Each number is 200 + 40 x the weight over its row's rms, rounded and kept within 0 to 999. Layers, rows and columns count from 0. The size before them is the row's rms in percent of the matrix's.

# layer 3 attention key, 576x576, rms 0.111, rows 364-383, columns 192-287
100,186,170,280,204,205,252,185,182,149,230,186,204,182,132,249,226,250,181,169,232,146,119,265,283,212,172,161,209,270,220,211,195,226,225,195,248,214,170,176,135,141,208,224,197,155,206,195,180,202,154,157,243,239,172,128,195,209,130,293,169,239,264,222,147,290,205,253,174,191,135,200,248,215,185,154,209,208,198,238,206,153,195,199,192,154,178,233,145,213,194,194,202,199,205,166,229
099,222,162,234,220,252,184,261,283,187,177,208,245,197,242,205,165,228,135,192,219,243,246,194,226,225,152,285,182,216,205,211,239,189,216,193,216,139,165,236,195,175,180,180,180,205,180,194,175,165,194,224,156,127,184,196,103,143,180,200,161,236,249,158,251,164,171,150,185,209,259,214,148,174,133,172,171,154,199,187,161,175,204,202,155,248,195,211,164,200,236,191,179,203,223,148,273
098,210,191,206,221,302,211,247,188,203,238,174,112,235,211,219,166,153,170,201,236,177,212,162,229,129,162,213,302,294,251,194,202,265,194,190,212,246,187,126,255,271,150,220,196,153,221,175,204,209,219,190,213,195,239,240,140,79,193,170,178,274,141,162,261,228,255,194,166,153,215,225,205,219,200,140,208,245,190,174,147,235,174,188,230,179,177,245,235,192,176,173,213,227,204,218,140
107,165,167,215,156,185,228,245,190,204,267,204,194,258,223,159,171,273,176,198,188,240,210,271,245,157,161,240,195,164,160,175,161,210,207,146,214,266,230,199,160,197,206,190,101,213,191,186,136,122,241,222,181,224,107,214,257,207,120,232,232,179,184,199,181,195,197,199,182,144,238,318,206,268,186,289,182,276,221,162,249,189,197,198,176,223,202,235,143,259,158,148,257,155,214,256,212
097,209,161,189,154,241,246,248,197,195,213,211,222,229,160,172,195,216,233,215,177,236,189,218,155,206,251,218,280,181,210,229,244,233,196,192,184,206,169,151,208,246,240,180,207,180,240,254,160,190,213,138,208,262,243,213,163,132,258,206,244,202,160,247,139,263,144,164,251,147,178,199,202,217,232,151,246,171,240,204,261,192,322,230,172,198,177,223,267,255,179,187,217,238,251,231,176
103,221,168,139,242,169,223,171,194,202,237,183,217,124,208,211,225,173,170,184,255,181,251,183,182,179,169,215,184,182,182,302,194,240,228,218,258,201,243,195,147,170,234,151,180,195,185,216,197,194,245,184,173,165,236,204,214,235,179,211,233,184,170,196,190,200,163,170,226,174,190,188,180,213,166,220,168,197,125,226,204,103,246,166,106,205,196,224,282,195,216,195,137,206,175,180,173
095,110,258,211,185,264,161,258,204,224,173,246,187,136,213,222,270,162,160,254,221,213,229,179,184,236,193,184,176,263,187,178,145,239,243,255,137,140,143,186,204,173,201,260,169,217,143,164,226,215,184,240,199,136,207,203,193,195,243,239,173,242,247,133,258,186,206,198,208,239,293,222,208,207,162,223,261,210,225,222,152,220,181,211,228,208,180,229,185,118,206,122,207,160,229,141,203
104,115,149,137,202,253,210,197,200,148,183,221,247,176,245,284,222,269,172,166,213,208,242,248,290,147,282,178,215,180,213,144,199,232,210,240,191,225,168,167,256,226,222,142,202,197,250,153,257,184,193,255,134,217,228,165,241,132,191,247,168,186,192,184,188,199,180,163,278,202,219,214,156,231,224,147,217,142,226,191,288,274,179,238,196,210,236,183,145,201,289,211,193,240,158,157,220
106,162,158,173,249,234,168,228,168,199,184,223,242,232,188,187,170,209,279,161,244,147,238,239,156,193,195,216,198,112,219,197,165,165,198,187,240,246,203,194,231,229,204,233,147,165,200,181,144,236,253,206,208,106,163,229,191,189,268,207,256,210,190,179,174,230,261,141,171,176,201,152,161,224,245,211,202,159,140,194,119,237,148,220,154,251,194,246,249,243,220,129,190,213,206,206,240
109,273,181,230,194,252,184,201,225,202,174,224,193,225,269,204,185,204,156,164,137,234,171,238,261,190,206,258,307,238,176,162,247,270,177,178,152,180,238,245,233,204,216,196,194,187,132,162,219,204,223,241,152,191,204,234,222,135,199,227,249,151,200,120,170,153,230,200,156,224,276,255,244,210,255,222,198,149,236,109,259,209,214,261,174,236,199,232,167,193,234,219,215,172,162,226,191
103,151,231,255,225,308,260,216,237,220,147,203,207,206,245,311,195,269,199,205,211,232,219,211,220,213,134,225,220,222,226,189,214,205,155,204,150,185,150,202,226,213,230,183,176,189,210,189,235,152,175,276,196,136,254,175,200,162,176,270,280,191,199,156,252,261,234,227,258,258,185,181,232,170,185,258,177,212,231,180,149,178,123,194,204,245,272,219,127,157,200,254,145,143,180,254,234
106,193,163,247,172,277,261,250,173,170,175,221,256,144,159,215,172,336,197,240,190,230,172,206,206,188,239,168,255,312,209,245,267,190,168,216,172,230,241,210,276,249,116,260,172,137,108,230,175,187,234,271,169,110,178,259,191,183,190,179,145,190,177,207,215,234,192,160,258,200,252,146,187,172,170,237,213,193,144,169,221,214,138,214,111,167,284,241,172,195,148,220,195,295,226,177,238
101,199,178,177,250,222,278,223,218,279,161,167,129,258,178,183,188,208,197,242,266,210,180,235,186,204,211,181,149,214,292,153,191,267,204,260,199,159,211,241,227,213,210,182,240,288,290,172,127,263,231,228,150,170,294,181,118,187,290,176,242,194,177,215,221,238,198,197,209,222,155,142,191,227,210,162,284,235,202,204,147,236,197,193,248,190,256,191,222,267,161,215,212,160,266,188,157
101,220,195,126,149,267,242,238,213,204,236,238,227,272,173,216,199,228,176,159,240,112,213,177,166,267,307,188,281,241,201,176,235,179,267,171,212,189,230,126,147,244,179,161,179,271,185,142,223,170,220,196,201,244,159,241,165,162,244,157,198,236,212,146,238,175,153,215,148,250,240,224,240,171,211,233,188,148,227,213,230,173,270,240,208,222,165,204,193,180,265,224,205,195,275,204,199
100,178,166,204,182,119,212,174,190,217,175,175,233,182,200,139,165,166,268,209,158,281,176,157,173,228,161,203,166,249,165,186,268,244,235,148,187,255,170,218,137,154,191,169,208,232,191,194,131,255,188,265,217,235,130,215,207,262,287,177,142,251,161,246,169,197,202,170,192,242,135,144,215,141,198,251,223,197,219,297,156,193,179,194,223,230,198,196,170,149,177,187,206,143,283,138,283
103,218,191,226,257,179,190,167,223,190,178,210,185,195,217,269,167,190,191,292,294,166,226,233,181,193,148,215,279,175,147,178,199,200,177,197,179,244,243,187,177,213,199,167,210,187,158,182,143,165,271,71,131,239,192,220,187,181,239,282,240,234,202,186,260,181,222,247,198,176,255,182,207,263,151,190,183,237,226,168,254,190,88,274,223,187,199,195,184,192,213,218,222,188,263,168,174
103,198,153,167,220,171,269,202,176,173,213,190,165,151,240,203,76,205,168,179,188,190,130,235,237,167,226,225,207,258,175,251,207,217,229,148,180,181,195,264,149,239,222,170,211,211,174,194,145,214,238,227,118,216,204,195,249,207,172,263,232,199,161,218,177,158,216,241,170,220,177,245,213,141,165,240,143,194,195,150,198,167,242,215,192,220,273,94,147,260,156,161,192,214,188,282,203
100,158,181,140,224,189,182,220,138,220,164,239,169,231,181,170,189,252,160,177,145,202,267,223,216,121,189,203,209,227,181,201,309,274,234,207,247,96,153,194,216,191,205,209,163,164,193,212,175,290,192,200,217,247,177,272,125,167,188,231,216,189,210,221,247,222,193,134,207,176,217,179,160,192,282,242,168,237,208,263,143,212,191,142,314,255,272,255,143,156,194,193,178,211,145,229,242
101,180,251,237,197,204,199,163,215,216,288,162,237,194,188,257,222,214,172,216,250,214,183,209,174,217,215,201,156,162,232,178,162,215,212,192,265,224,243,201,237,237,182,180,199,176,158,193,212,214,166,247,193,176,184,107,167,257,215,227,167,152,228,174,144,152,164,151,260,215,189,181,169,184,214,134,245,200,203,92,177,189,167,230,146,149,154,264,186,159,253,264,228,179,189,186,253
102,237,131,177,186,176,183,254,208,231,127,193,233,181,216,257,234,184,203,231,314,157,147,285,146,162,219,301,250,242,195,114,241,222,213,172,171,199,200,200,211,206,185,179,232,150,229,213,220,244,173,220,199,160,197,241,161,189,204,247,193,204,158,237,220,180,190,269,160,196,140,168,189,182,165,136,197,160,177,140,275,192,169,172,208,266,181,202,192,147,215,149,292,158,222,202,276
# layer 3 attention query, 576x576, rms 0.111, rows 365-383, columns 192-287
097,207,222,229,209,219,178,173,300,267,261,186,236,198,182,171,225,199,244,185,158,213,237,129,201,267,183,181,190,233,220,213,252,170,214,273,201,176,193,180,183,228,138,241,156,202,223,169,217,214,185,276,195,235,184,198,238,198,157,162,231,136,165,197,202,207,199,245,260,188,266,186,112,119,196,199,177,220,251,182,224,190,228,219,228,198,175,176,185,169,176,182,164,272,194,164,238
099,122,202,268,216,221,270,184,218,249,203,152,189,246,231,217,168,257,190,192,251,224,217,178,241,213,139,183,225,192,225,230,212,226,248,218,239,112,203,115,163,181,273,185,274,241,135,199,214,165,171,270,154,171,177,182,222,210,149,177,238,183,204,220,264,218,255,173,233,266,197,173,190,195,200,175,234,177,221,202,188,215,212,222,203,250,190,233,168,244,197,192,193,129,202,190,207
101,191,196,199,194,291,156,216,204,191,232,124,218,157,248,219,282,288,153,150,201,291,185,193,243,110,187,191,138,176,139,217,233,196,124,229,166,188,233,195,128,258,259,284,125,115,198,223,203,202,210,197,243,223,209,206,229,115,243,200,257,209,235,189,185,244,115,265,131,206,188,175,147,213,266,228,245,213,118,130,160,178,131,258,207,225,143,182,152,130,160,180,256,167,233,198,180
100,235,249,309,178,148,102,179,217,161,187,202,121,164,162,220,205,180,202,271,147,194,189,184,158,225,179,250,203,162,211,171,259,173,169,144,180,251,303,218,188,174,206,177,212,292,135,199,205,211,192,230,242,218,185,178,238,209,163,173,255,164,179,210,200,176,222,176,262,239,225,185,244,262,226,211,210,185,226,204,203,225,224,218,206,211,183,170,172,173,205,207,212,228,213,200,124
106,235,174,172,236,224,217,259,233,148,222,177,335,209,225,233,161,214,281,238,147,199,259,254,239,215,243,174,208,200,251,176,150,211,149,205,275,255,208,168,200,204,211,182,125,217,129,185,222,272,191,206,160,244,185,197,220,132,230,190,181,191,265,123,237,211,215,246,219,212,221,153,236,219,244,184,169,165,205,166,198,259,191,211,267,219,242,197,233,106,229,160,195,277,202,176,243
099,177,179,209,218,291,163,184,225,209,166,174,158,173,189,201,149,176,149,216,196,188,195,188,177,200,147,171,254,129,204,208,294,140,232,162,163,241,187,182,231,169,203,149,171,217,273,185,151,229,221,193,214,165,170,193,220,196,141,244,119,195,161,198,160,168,209,219,221,223,200,166,278,196,214,225,218,151,206,299,175,231,181,218,228,234,190,195,140,172,239,131,156,207,245,195,283
094,210,233,154,222,213,329,206,264,209,175,230,280,162,184,216,199,270,169,229,197,231,266,264,252,197,165,233,194,229,225,111,164,189,141,215,152,159,154,162,243,196,276,156,195,265,109,191,203,207,217,126,117,199,201,225,251,230,225,222,138,163,188,181,237,169,144,170,233,253,184,227,155,190,193,179,134,207,176,156,289,210,208,149,198,184,227,213,234,265,221,257,262,167,222,124,297
102,199,182,251,122,210,157,218,220,250,214,210,208,147,215,259,190,274,204,243,222,176,202,271,200,167,224,201,185,147,264,232,192,278,226,205,200,248,179,123,219,240,201,189,207,185,229,231,223,286,174,176,193,219,263,240,205,163,192,121,226,243,223,205,168,177,215,267,176,219,276,196,170,225,262,173,229,235,212,221,209,217,246,269,244,234,269,210,296,255,162,225,195,225,254,197,81
105,170,157,240,277,260,205,221,194,161,189,166,200,224,256,245,194,178,197,284,213,260,200,242,194,122,183,201,158,223,215,248,211,195,225,148,274,243,166,247,170,199,124,187,183,173,124,203,215,178,238,231,178,199,178,216,212,176,192,201,228,209,202,274,164,198,163,261,185,227,246,260,194,167,215,164,180,156,191,235,239,137,185,220,200,246,185,238,140,227,251,162,194,188,165,205,263
099,178,181,199,118,251,248,175,183,142,206,177,197,149,134,183,306,164,134,224,227,258,149,228,241,158,202,131,173,218,177,192,152,185,192,163,174,167,119,202,277,224,170,209,197,145,175,189,206,230,211,167,240,199,232,268,263,221,75,192,251,187,175,157,216,193,217,211,213,214,116,164,284,197,200,144,223,171,173,223,270,195,220,178,228,227,170,189,256,159,192,161,287,209,220,209,163
097,247,164,233,147,205,145,238,237,168,154,171,295,224,230,211,253,188,151,207,252,203,239,215,208,195,114,101,198,181,176,158,182,221,197,155,252,206,182,208,238,229,193,201,217,189,202,243,208,275,76,188,160,147,260,190,206,204,234,192,259,241,165,289,177,202,246,202,212,188,226,178,242,222,218,173,234,190,198,219,208,198,207,172,143,214,154,152,207,230,125,188,227,238,213,218,190
097,147,243,224,238,120,254,226,185,193,188,255,200,93,165,261,208,270,189,232,199,214,214,195,184,209,173,110,222,195,201,204,231,240,227,152,208,197,264,185,230,139,237,233,230,224,245,122,149,133,205,231,190,133,159,247,223,236,184,167,171,162,147,167,162,210,146,192,199,198,247,211,201,217,218,240,181,170,217,255,242,225,152,233,266,175,244,261,222,163,180,179,251,191,182,158,206
097,192,213,226,172,200,218,165,190,144,222,197,120,283,145,226,241,173,270,141,162,194,209,157,264,151,192,238,249,213,231,158,174,111,194,207,167,177,284,103,185,174,201,207,218,223,222,298,170,241,206,176,229,207,128,199,211,204,286,180,237,239,247,170,200,223,173,289,161,210,202,243,261,138,264,269,192,155,225,241,204,240,166,161,226,253,160,191,174,244,157,226,168,118,127,176,258
102,148,153,190,224,163,227,216,197,185,227,227,223,213,200,206,198,208,235,115,177,133,207,177,248,256,233,238,182,191,251,225,194,156,204,197,167,252,174,181,156,194,177,194,316,233,258,206,198,203,227,178,294,194,219,175,238,197,250,242,210,222,171,144,166,198,179,243,212,254,187,235,190,259,219,195,183,190,248,191,219,208,205,103,220,136,167,229,228,234,226,236,178,185,214,136,143
101,192,221,166,241,198,193,321,232,194,212,265,208,198,170,221,201,100,219,196,235,203,158,220,257,153,219,221,157,164,173,250,180,166,261,206,199,151,190,157,248,206,130,157,132,152,71,148,181,225,242,207,223,140,209,152,267,218,126,146,170,136,193,235,201,198,154,241,192,153,241,205,148,200,213,177,271,135,254,212,215,181,156,121,232,234,252,197,190,179,255,180,155,194,224,245,170
100,240,177,271,227,233,179,224,142,217,161,202,211,243,250,126,184,168,241,221,158,225,210,211,192,218,140,245,201,218,211,185,147,224,73,148,166,238,213,190,209,259,94,216,255,218,179,186,175,271,143,208,265,145,166,242,186,247,269,147,231,171,227,190,190,261,221,201,233,196,139,195,251,259,228,258,207,214,192,195,122,198,180,233,191,193,254,281,223,150,299,243,200,147,176,129,124
095,222,187,149,190,258,216,219,238,167,184,172,253,170,162,198,152,225,277,263,167,250,178,199,264,260,193,200,221,242,165,216,233,254,136,150,231,281,181,211,210,204,157,160,324,151,240,219,222,249,202,172,120,197,134,193,198,165,180,227,238,257,174,226,224,160,245,194,269,170,225,102,163,170,209,227,265,200,178,251,129,206,115,162,215,160,194,213,160,157,188,157,158,205,196,157,218
098,215,237,232,155,214,219,180,246,207,239,235,223,190,185,239,182,141,211,227,279,245,249,186,203,205,215,199,217,200,284,153,182,168,247,211,131,163,164,186,152,164,215,266,199,168,221,243,260,150,172,179,160,279,182,225,320,130,184,237,224,159,310,170,164,194,178,207,243,207,252,171,229,254,277,166,148,203,216,161,206,119,219,172,164,153,162,169,259,246,159,183,175,198,263,252,241
100,187,213,238,162,183,245,267,184,185,204,247,148,168,152,199,186,178,211,199,221,171,201,272,177,189,283,260,232,224,239,274,217,210,162,208,255,171,185,251,196,158,177,68,254,213,232,155,177,193,199,275,233,246,219,180,235,176,153,150,161,149,186,179,262,271,218,202,147,156,269,120,242,233,256,212,278,193,174,177,234,233,217,187,204,186,218,220,228,128,159,208,151,194,275,146,221
# layer 3 attention value, 576x576, rms 0.125, rows 320-336, columns 192-287
098,272,236,166,240,222,170,212,165,233,194,153,165,160,194,205,198,218,231,220,267,130,218,254,244,193,230,236,112,175,189,192,142,154,167,163,166,131,214,251,258,155,227,229,188,261,217,220,222,264,240,153,217,181,94,280,224,200,146,218,215,267,218,263,190,218,268,246,124,219,184,195,183,254,166,202,154,209,193,240,182,212,217,269,233,210,157,150,227,267,220,204,176,151,242,252,190
102,244,245,249,242,206,239,222,209,174,167,237,242,160,255,210,272,192,191,227,205,201,246,219,220,139,224,165,196,253,217,167,237,236,185,197,172,233,162,225,221,145,227,136,256,216,267,162,179,228,107,242,165,232,114,221,236,115,195,158,260,200,160,233,190,172,163,182,291,218,230,254,192,261,210,238,216,149,189,200,193,237,204,185,148,231,260,200,184,290,202,227,180,167,158,127,172
099,159,223,170,191,174,161,185,143,158,188,145,136,241,182,241,269,163,164,233,216,223,213,261,300,259,182,159,143,196,182,257,256,139,260,225,226,268,173,159,212,159,235,242,92,213,202,137,221,228,179,183,222,283,268,179,216,212,184,115,194,181,156,145,253,145,303,195,239,214,205,188,174,240,274,156,243,219,302,178,233,151,214,215,256,213,198,160,175,182,217,199,221,192,178,276,160
100,288,166,190,176,227,221,81,282,188,216,242,141,160,197,194,229,181,255,178,222,133,252,123,250,139,231,189,169,141,166,110,211,165,236,188,230,176,232,240,247,213,198,167,260,172,244,223,206,236,231,254,194,240,88,164,190,159,206,175,212,247,189,214,243,209,208,214,145,166,164,165,262,179,171,176,297,233,204,187,224,109,239,166,132,221,154,138,207,194,244,237,207,227,243,149,192
098,101,208,245,210,237,289,211,240,191,210,235,225,121,223,182,184,206,112,262,213,170,151,212,218,187,159,234,173,216,218,230,125,175,199,169,176,232,209,183,179,266,247,198,176,163,173,219,171,189,248,128,144,169,220,307,198,280,163,173,185,240,169,205,197,253,202,268,179,181,192,259,178,249,207,190,195,196,221,142,184,227,119,143,209,165,233,154,266,253,204,284,198,261,265,165,222
098,171,196,176,208,121,224,197,179,246,201,210,175,183,198,174,162,146,185,153,204,148,196,150,240,183,227,281,188,161,199,175,150,261,212,175,195,199,272,204,170,217,219,197,240,181,152,222,227,176,185,203,192,162,142,178,243,207,277,101,207,205,158,225,167,178,221,160,173,180,143,218,262,184,241,237,268,255,188,205,284,163,178,165,184,223,189,137,133,234,128,195,247,247,170,229,245
096,315,160,229,229,175,238,237,182,142,230,207,282,201,224,197,197,220,157,300,158,146,221,183,133,214,132,155,189,118,138,153,179,179,169,240,231,153,180,145,238,223,161,200,194,240,197,163,281,240,159,186,196,264,186,184,209,236,156,242,198,190,277,128,193,211,198,201,260,191,208,201,182,178,218,225,197,155,121,251,241,141,158,219,187,275,154,172,254,261,161,168,246,129,165,180,184
098,131,167,196,189,230,182,202,138,181,158,199,236,201,182,178,165,213,163,175,181,291,269,286,184,243,229,216,196,221,203,182,166,177,270,207,178,162,222,120,176,125,180,216,214,198,188,180,188,220,209,244,237,214,214,180,272,212,221,179,191,303,167,192,226,179,165,151,195,216,172,206,225,253,282,247,236,235,247,269,166,187,187,198,145,208,250,254,222,283,201,126,267,161,169,244,157
099,209,218,216,255,243,291,195,136,253,179,196,179,200,219,171,174,237,173,186,234,239,110,179,232,210,231,185,148,260,198,239,145,193,219,101,130,122,195,177,113,161,156,132,194,170,194,193,152,201,246,136,214,210,249,214,198,238,255,191,162,185,158,311,238,198,230,173,181,162,119,205,188,186,151,221,207,190,147,262,169,228,253,175,194,145,237,203,198,163,238,221,173,133,236,208,179
099,197,238,220,224,207,178,283,192,197,171,224,229,183,208,147,195,174,181,175,210,186,231,199,175,239,147,206,191,149,147,185,203,156,259,263,199,219,101,194,221,173,210,203,157,195,194,206,240,173,295,227,239,253,197,157,206,179,225,233,116,193,241,202,260,261,290,201,234,182,240,140,250,180,249,240,195,250,250,205,111,278,240,225,204,187,165,183,240,274,206,271,145,217,212,155,256
109,200,241,224,163,237,173,179,183,214,192,283,118,272,196,257,140,225,215,208,152,245,251,171,151,213,247,209,253,164,175,179,120,202,229,241,182,180,169,217,164,122,295,191,205,211,192,214,223,205,144,192,179,179,219,221,218,147,189,204,210,221,176,192,188,203,202,213,264,137,280,191,238,192,217,229,222,212,216,188,151,173,252,185,180,167,251,192,136,226,206,132,241,236,156,258,229
096,186,177,229,283,219,168,207,258,218,210,141,224,213,175,205,196,198,221,158,196,240,223,211,210,206,147,185,141,174,206,304,249,103,169,135,160,140,187,162,161,221,194,150,210,206,176,189,174,191,209,206,191,216,191,152,232,188,163,192,193,223,236,257,137,174,266,240,198,181,177,142,223,258,235,175,144,109,173,166,188,205,212,216,190,175,190,191,205,237,188,206,184,230,216,245,244
098,221,150,256,161,178,208,186,209,180,181,242,197,211,237,158,221,164,294,105,245,231,284,221,270,219,225,200,183,198,166,217,225,250,193,212,266,145,146,181,237,287,181,227,206,112,168,153,218,237,148,222,143,190,180,232,172,157,196,248,159,161,220,208,248,236,165,135,186,248,160,223,236,137,239,148,174,208,233,151,203,247,204,282,234,135,191,155,96,195,158,194,275,258,152,208,232
091,198,229,229,166,200,191,164,183,201,187,137,175,275,180,127,187,101,221,256,199,177,248,287,229,189,253,118,153,216,243,203,208,194,172,192,258,197,208,212,195,114,226,244,206,171,185,188,195,222,207,182,147,171,147,203,198,197,225,187,236,136,189,215,234,252,201,223,186,156,173,149,226,180,226,282,188,182,210,305,164,162,181,216,203,193,162,158,182,167,275,208,219,181,225,221,184
103,144,246,179,247,200,256,157,178,238,220,247,158,220,161,145,242,286,162,211,222,233,170,216,180,213,200,200,157,219,197,249,189,224,148,239,223,109,229,203,128,144,217,191,154,231,136,162,141,180,160,147,243,246,200,159,154,160,238,184,171,242,222,236,226,192,212,198,124,201,163,156,171,197,186,265,192,165,174,182,241,201,236,257,105,159,247,195,124,202,164,226,195,194,210,223,233
105,212,179,202,174,262,221,216,191,158,187,265,194,128,238,130,213,227,285,209,218,234,222,207,212,239,205,239,212,194,192,215,206,231,240,216,195,186,182,198,238,179,139,164,211,207,196,147,104,159,212,232,201,192,163,186,218,290,230,203,132,258,180,282,286,135,260,201,239,168,275,145,187,273,265,258,164,167,222,188,179,229,160,162,224,224,262,196,190,262,209,235,194,211,133,216,197
100,189,233,119,218,95,181,293,244,225,110,268,217,226,213,193,153,161,191,278,203,228,252,168,218,194,220,165,212,215,194,192,248,185,188,226,160,177,184,234,202,209,186,252,278,229,238,180,216,269,153,241,170,181,205,205,169,192,178,256,176,188,174,208,216,160,242,187,148,259,226,219,201,199,161,116,205,246,277,245,178,284,200,185,146,234,224,193,254,218,187,220,180,205,217,124,177
# layer 3 attention output (transposed), 576x576, rms 0.117, rows 320-336, columns 192-287
093,220,183,141,176,211,214,217,191,186,180,196,254,189,228,280,119,144,204,128,196,206,215,152,199,220,180,186,222,240,242,252,164,150,166,204,191,194,211,170,185,219,209,263,189,163,161,224,195,158,233,175,141,84,168,204,239,249,273,228,233,242,146,158,202,115,161,209,214,165,207,256,195,210,248,273,176,135,185,259,198,244,200,165,209,200,214,144,156,164,218,232,114,232,170,257,147
094,244,125,204,223,150,156,199,188,184,241,229,142,258,211,232,196,249,170,172,162,187,212,244,198,116,143,110,221,219,177,143,219,228,196,271,221,253,179,213,183,237,206,254,194,186,332,115,225,228,177,212,189,180,209,185,234,185,206,194,224,150,203,229,291,176,183,208,279,160,189,217,157,199,182,235,222,231,232,177,249,188,197,267,222,150,230,171,219,194,182,203,214,180,244,192,164
095,198,169,242,214,211,133,199,135,219,177,157,215,268,182,186,217,229,203,251,240,158,212,163,219,194,200,226,247,220,198,191,179,165,180,171,223,259,132,212,128,149,173,146,167,170,231,199,238,269,192,167,242,124,174,257,181,196,227,216,246,208,295,191,267,211,230,219,246,200,249,163,205,188,191,239,251,113,244,197,283,225,227,241,184,260,193,176,182,163,206,230,233,174,242,176,211
097,176,223,247,272,170,221,128,216,140,194,144,176,239,249,243,212,178,235,215,174,211,147,219,157,191,214,189,152,187,269,193,182,219,224,213,249,258,188,167,173,193,188,222,168,199,222,235,186,126,219,77,151,226,237,85,212,171,149,186,230,185,182,219,236,213,223,213,169,230,233,181,190,150,188,190,145,197,168,194,231,194,154,141,203,241,193,221,136,140,236,183,157,170,178,243,234
096,88,129,201,124,238,186,199,213,231,150,220,249,150,138,191,204,219,231,152,222,170,210,155,171,163,243,329,196,173,126,267,224,195,277,207,251,178,232,196,238,232,163,265,153,154,219,232,173,149,132,227,199,201,202,181,258,225,220,199,211,203,208,116,196,231,228,265,158,251,171,178,161,188,214,130,175,204,161,216,218,208,235,198,124,268,165,211,187,177,272,255,184,219,233,248,240
097,234,167,280,124,209,238,226,200,234,149,226,211,208,218,161,221,199,215,175,283,130,208,103,194,183,214,211,181,126,195,184,200,209,221,243,229,169,189,149,250,212,191,206,191,275,124,111,110,213,206,240,155,254,199,221,213,141,224,205,254,233,268,204,156,207,209,243,223,141,232,175,214,159,145,207,221,165,250,161,283,137,196,269,173,164,186,180,212,248,221,164,132,223,226,235,220
092,217,189,119,135,230,166,191,210,114,163,188,152,221,259,165,155,204,184,201,247,211,256,162,229,209,168,206,153,219,257,137,199,184,283,173,190,242,208,172,239,192,233,233,325,226,148,184,228,167,199,149,210,114,215,146,158,217,179,242,263,230,288,151,201,156,234,217,144,99,193,259,184,207,338,229,206,142,211,221,166,195,236,238,273,173,210,160,234,240,196,177,212,205,185,174,120
097,185,213,215,244,263,190,208,78,174,152,195,173,166,260,176,161,152,177,198,147,203,202,246,211,205,196,177,216,182,229,227,234,181,217,214,254,204,140,189,183,220,243,166,234,212,211,194,160,246,168,242,241,203,162,223,188,231,254,197,268,232,187,197,163,133,192,229,236,252,202,254,206,197,179,198,200,183,180,232,277,220,201,275,217,213,201,197,208,226,194,228,207,162,258,170,243
092,170,294,162,198,198,182,179,182,220,218,207,243,195,202,229,222,146,213,178,199,186,300,170,288,185,249,169,226,196,197,230,208,266,273,175,173,176,220,266,194,242,147,254,180,244,196,252,172,123,145,195,170,257,228,172,177,223,223,151,175,157,172,213,224,168,210,189,227,223,172,112,206,183,176,192,156,178,158,182,223,195,218,206,202,189,221,162,193,144,112,179,170,197,222,231,186
093,360,248,183,292,103,207,154,240,260,204,178,213,221,249,237,182,158,222,228,237,214,224,210,185,209,219,177,174,154,212,211,235,177,180,208,219,124,199,226,292,231,180,217,190,191,198,259,183,185,200,208,190,193,136,256,221,184,178,217,264,266,169,218,171,107,169,218,196,211,156,269,221,183,152,182,222,136,270,158,171,141,214,210,136,254,195,253,206,176,133,168,209,247,156,251,169
102,231,183,216,166,166,171,157,114,230,205,306,188,251,174,125,199,211,182,164,134,150,165,257,228,168,200,198,206,190,175,181,252,136,185,173,236,210,175,179,236,257,162,196,177,220,205,188,222,192,248,197,201,225,207,180,193,203,196,231,213,209,206,198,175,247,168,150,244,162,182,204,277,160,271,191,196,182,189,169,157,300,186,109,292,251,152,215,163,221,191,176,196,221,222,227,231
093,193,238,179,224,266,181,208,254,178,193,207,301,262,227,109,183,222,174,180,201,215,191,218,175,212,238,188,219,194,226,241,184,253,254,251,143,177,188,223,162,184,261,181,162,200,152,244,162,109,222,221,221,187,128,265,245,298,152,241,231,195,226,223,177,249,171,160,238,170,184,191,193,214,246,156,210,103,190,220,229,237,217,270,260,215,194,169,192,130,173,247,228,161,232,229,248
097,237,187,245,201,193,152,213,216,152,230,152,204,221,191,208,153,247,191,222,155,190,206,173,160,186,243,248,165,207,208,237,177,170,204,236,195,207,157,129,221,184,143,210,205,126,287,127,218,163,226,262,244,236,262,194,180,177,162,274,178,257,291,215,196,230,315,186,188,224,180,163,195,213,200,286,227,186,207,209,221,151,200,222,178,213,164,299,211,246,139,268,186,218,177,212,203
091,147,268,232,176,178,239,194,173,243,182,240,146,184,154,178,159,231,110,223,176,202,148,268,208,147,200,207,201,197,197,150,258,228,209,164,146,154,153,181,188,221,141,300,183,256,224,164,176,200,250,227,210,187,171,232,227,304,180,244,239,242,180,168,247,190,198,169,164,188,185,156,200,206,184,247,214,193,145,246,157,198,176,223,232,178,265,186,203,176,253,204,145,207,225,195,207
097,214,264,227,209,180,200,179,217,157,213,237,186,90,228,168,191,229,212,251,249,177,133,182,133,257,298,173,190,202,209,188,209,244,269,182,273,206,237,180,157,243,178,165,209,202,202,206,212,119,186,188,204,203,160,206,171,226,179,170,251,216,222,227,132,241,189,190,244,201,180,169,157,147,190,149,191,163,134,135,255,107,183,186,261,149,130,232,194,194,195,178,214,268,178,244,217
096,163,152,174,216,237,276,284,223,203,204,245,231,149,296,254,193,155,141,280,187,167,211,323,191,192,290,202,99,202,210,223,223,272,111,192,237,195,150,181,86,200,225,167,191,195,112,167,206,146,204,229,253,233,198,279,152,126,181,180,140,171,217,245,199,171,225,140,149,138,173,182,235,201,148,203,198,182,148,204,200,226,227,149,175,140,265,178,222,151,209,183,214,205,217,227,219
092,184,152,224,224,174,194,255,162,198,174,142,233,195,157,199,182,259,329,208,224,232,152,155,205,90,173,241,228,251,224,165,153,253,274,136,208,165,280,171,166,221,146,205,163,268,179,199,278,186,176,182,172,210,226,167,48,227,194,238,232,186,189,180,224,154,168,249,227,224,204,205,191,271,217,242,202,217,190,273,164,123,214,176,173,191,206,169,201,258,176,211,178,178,277,166,199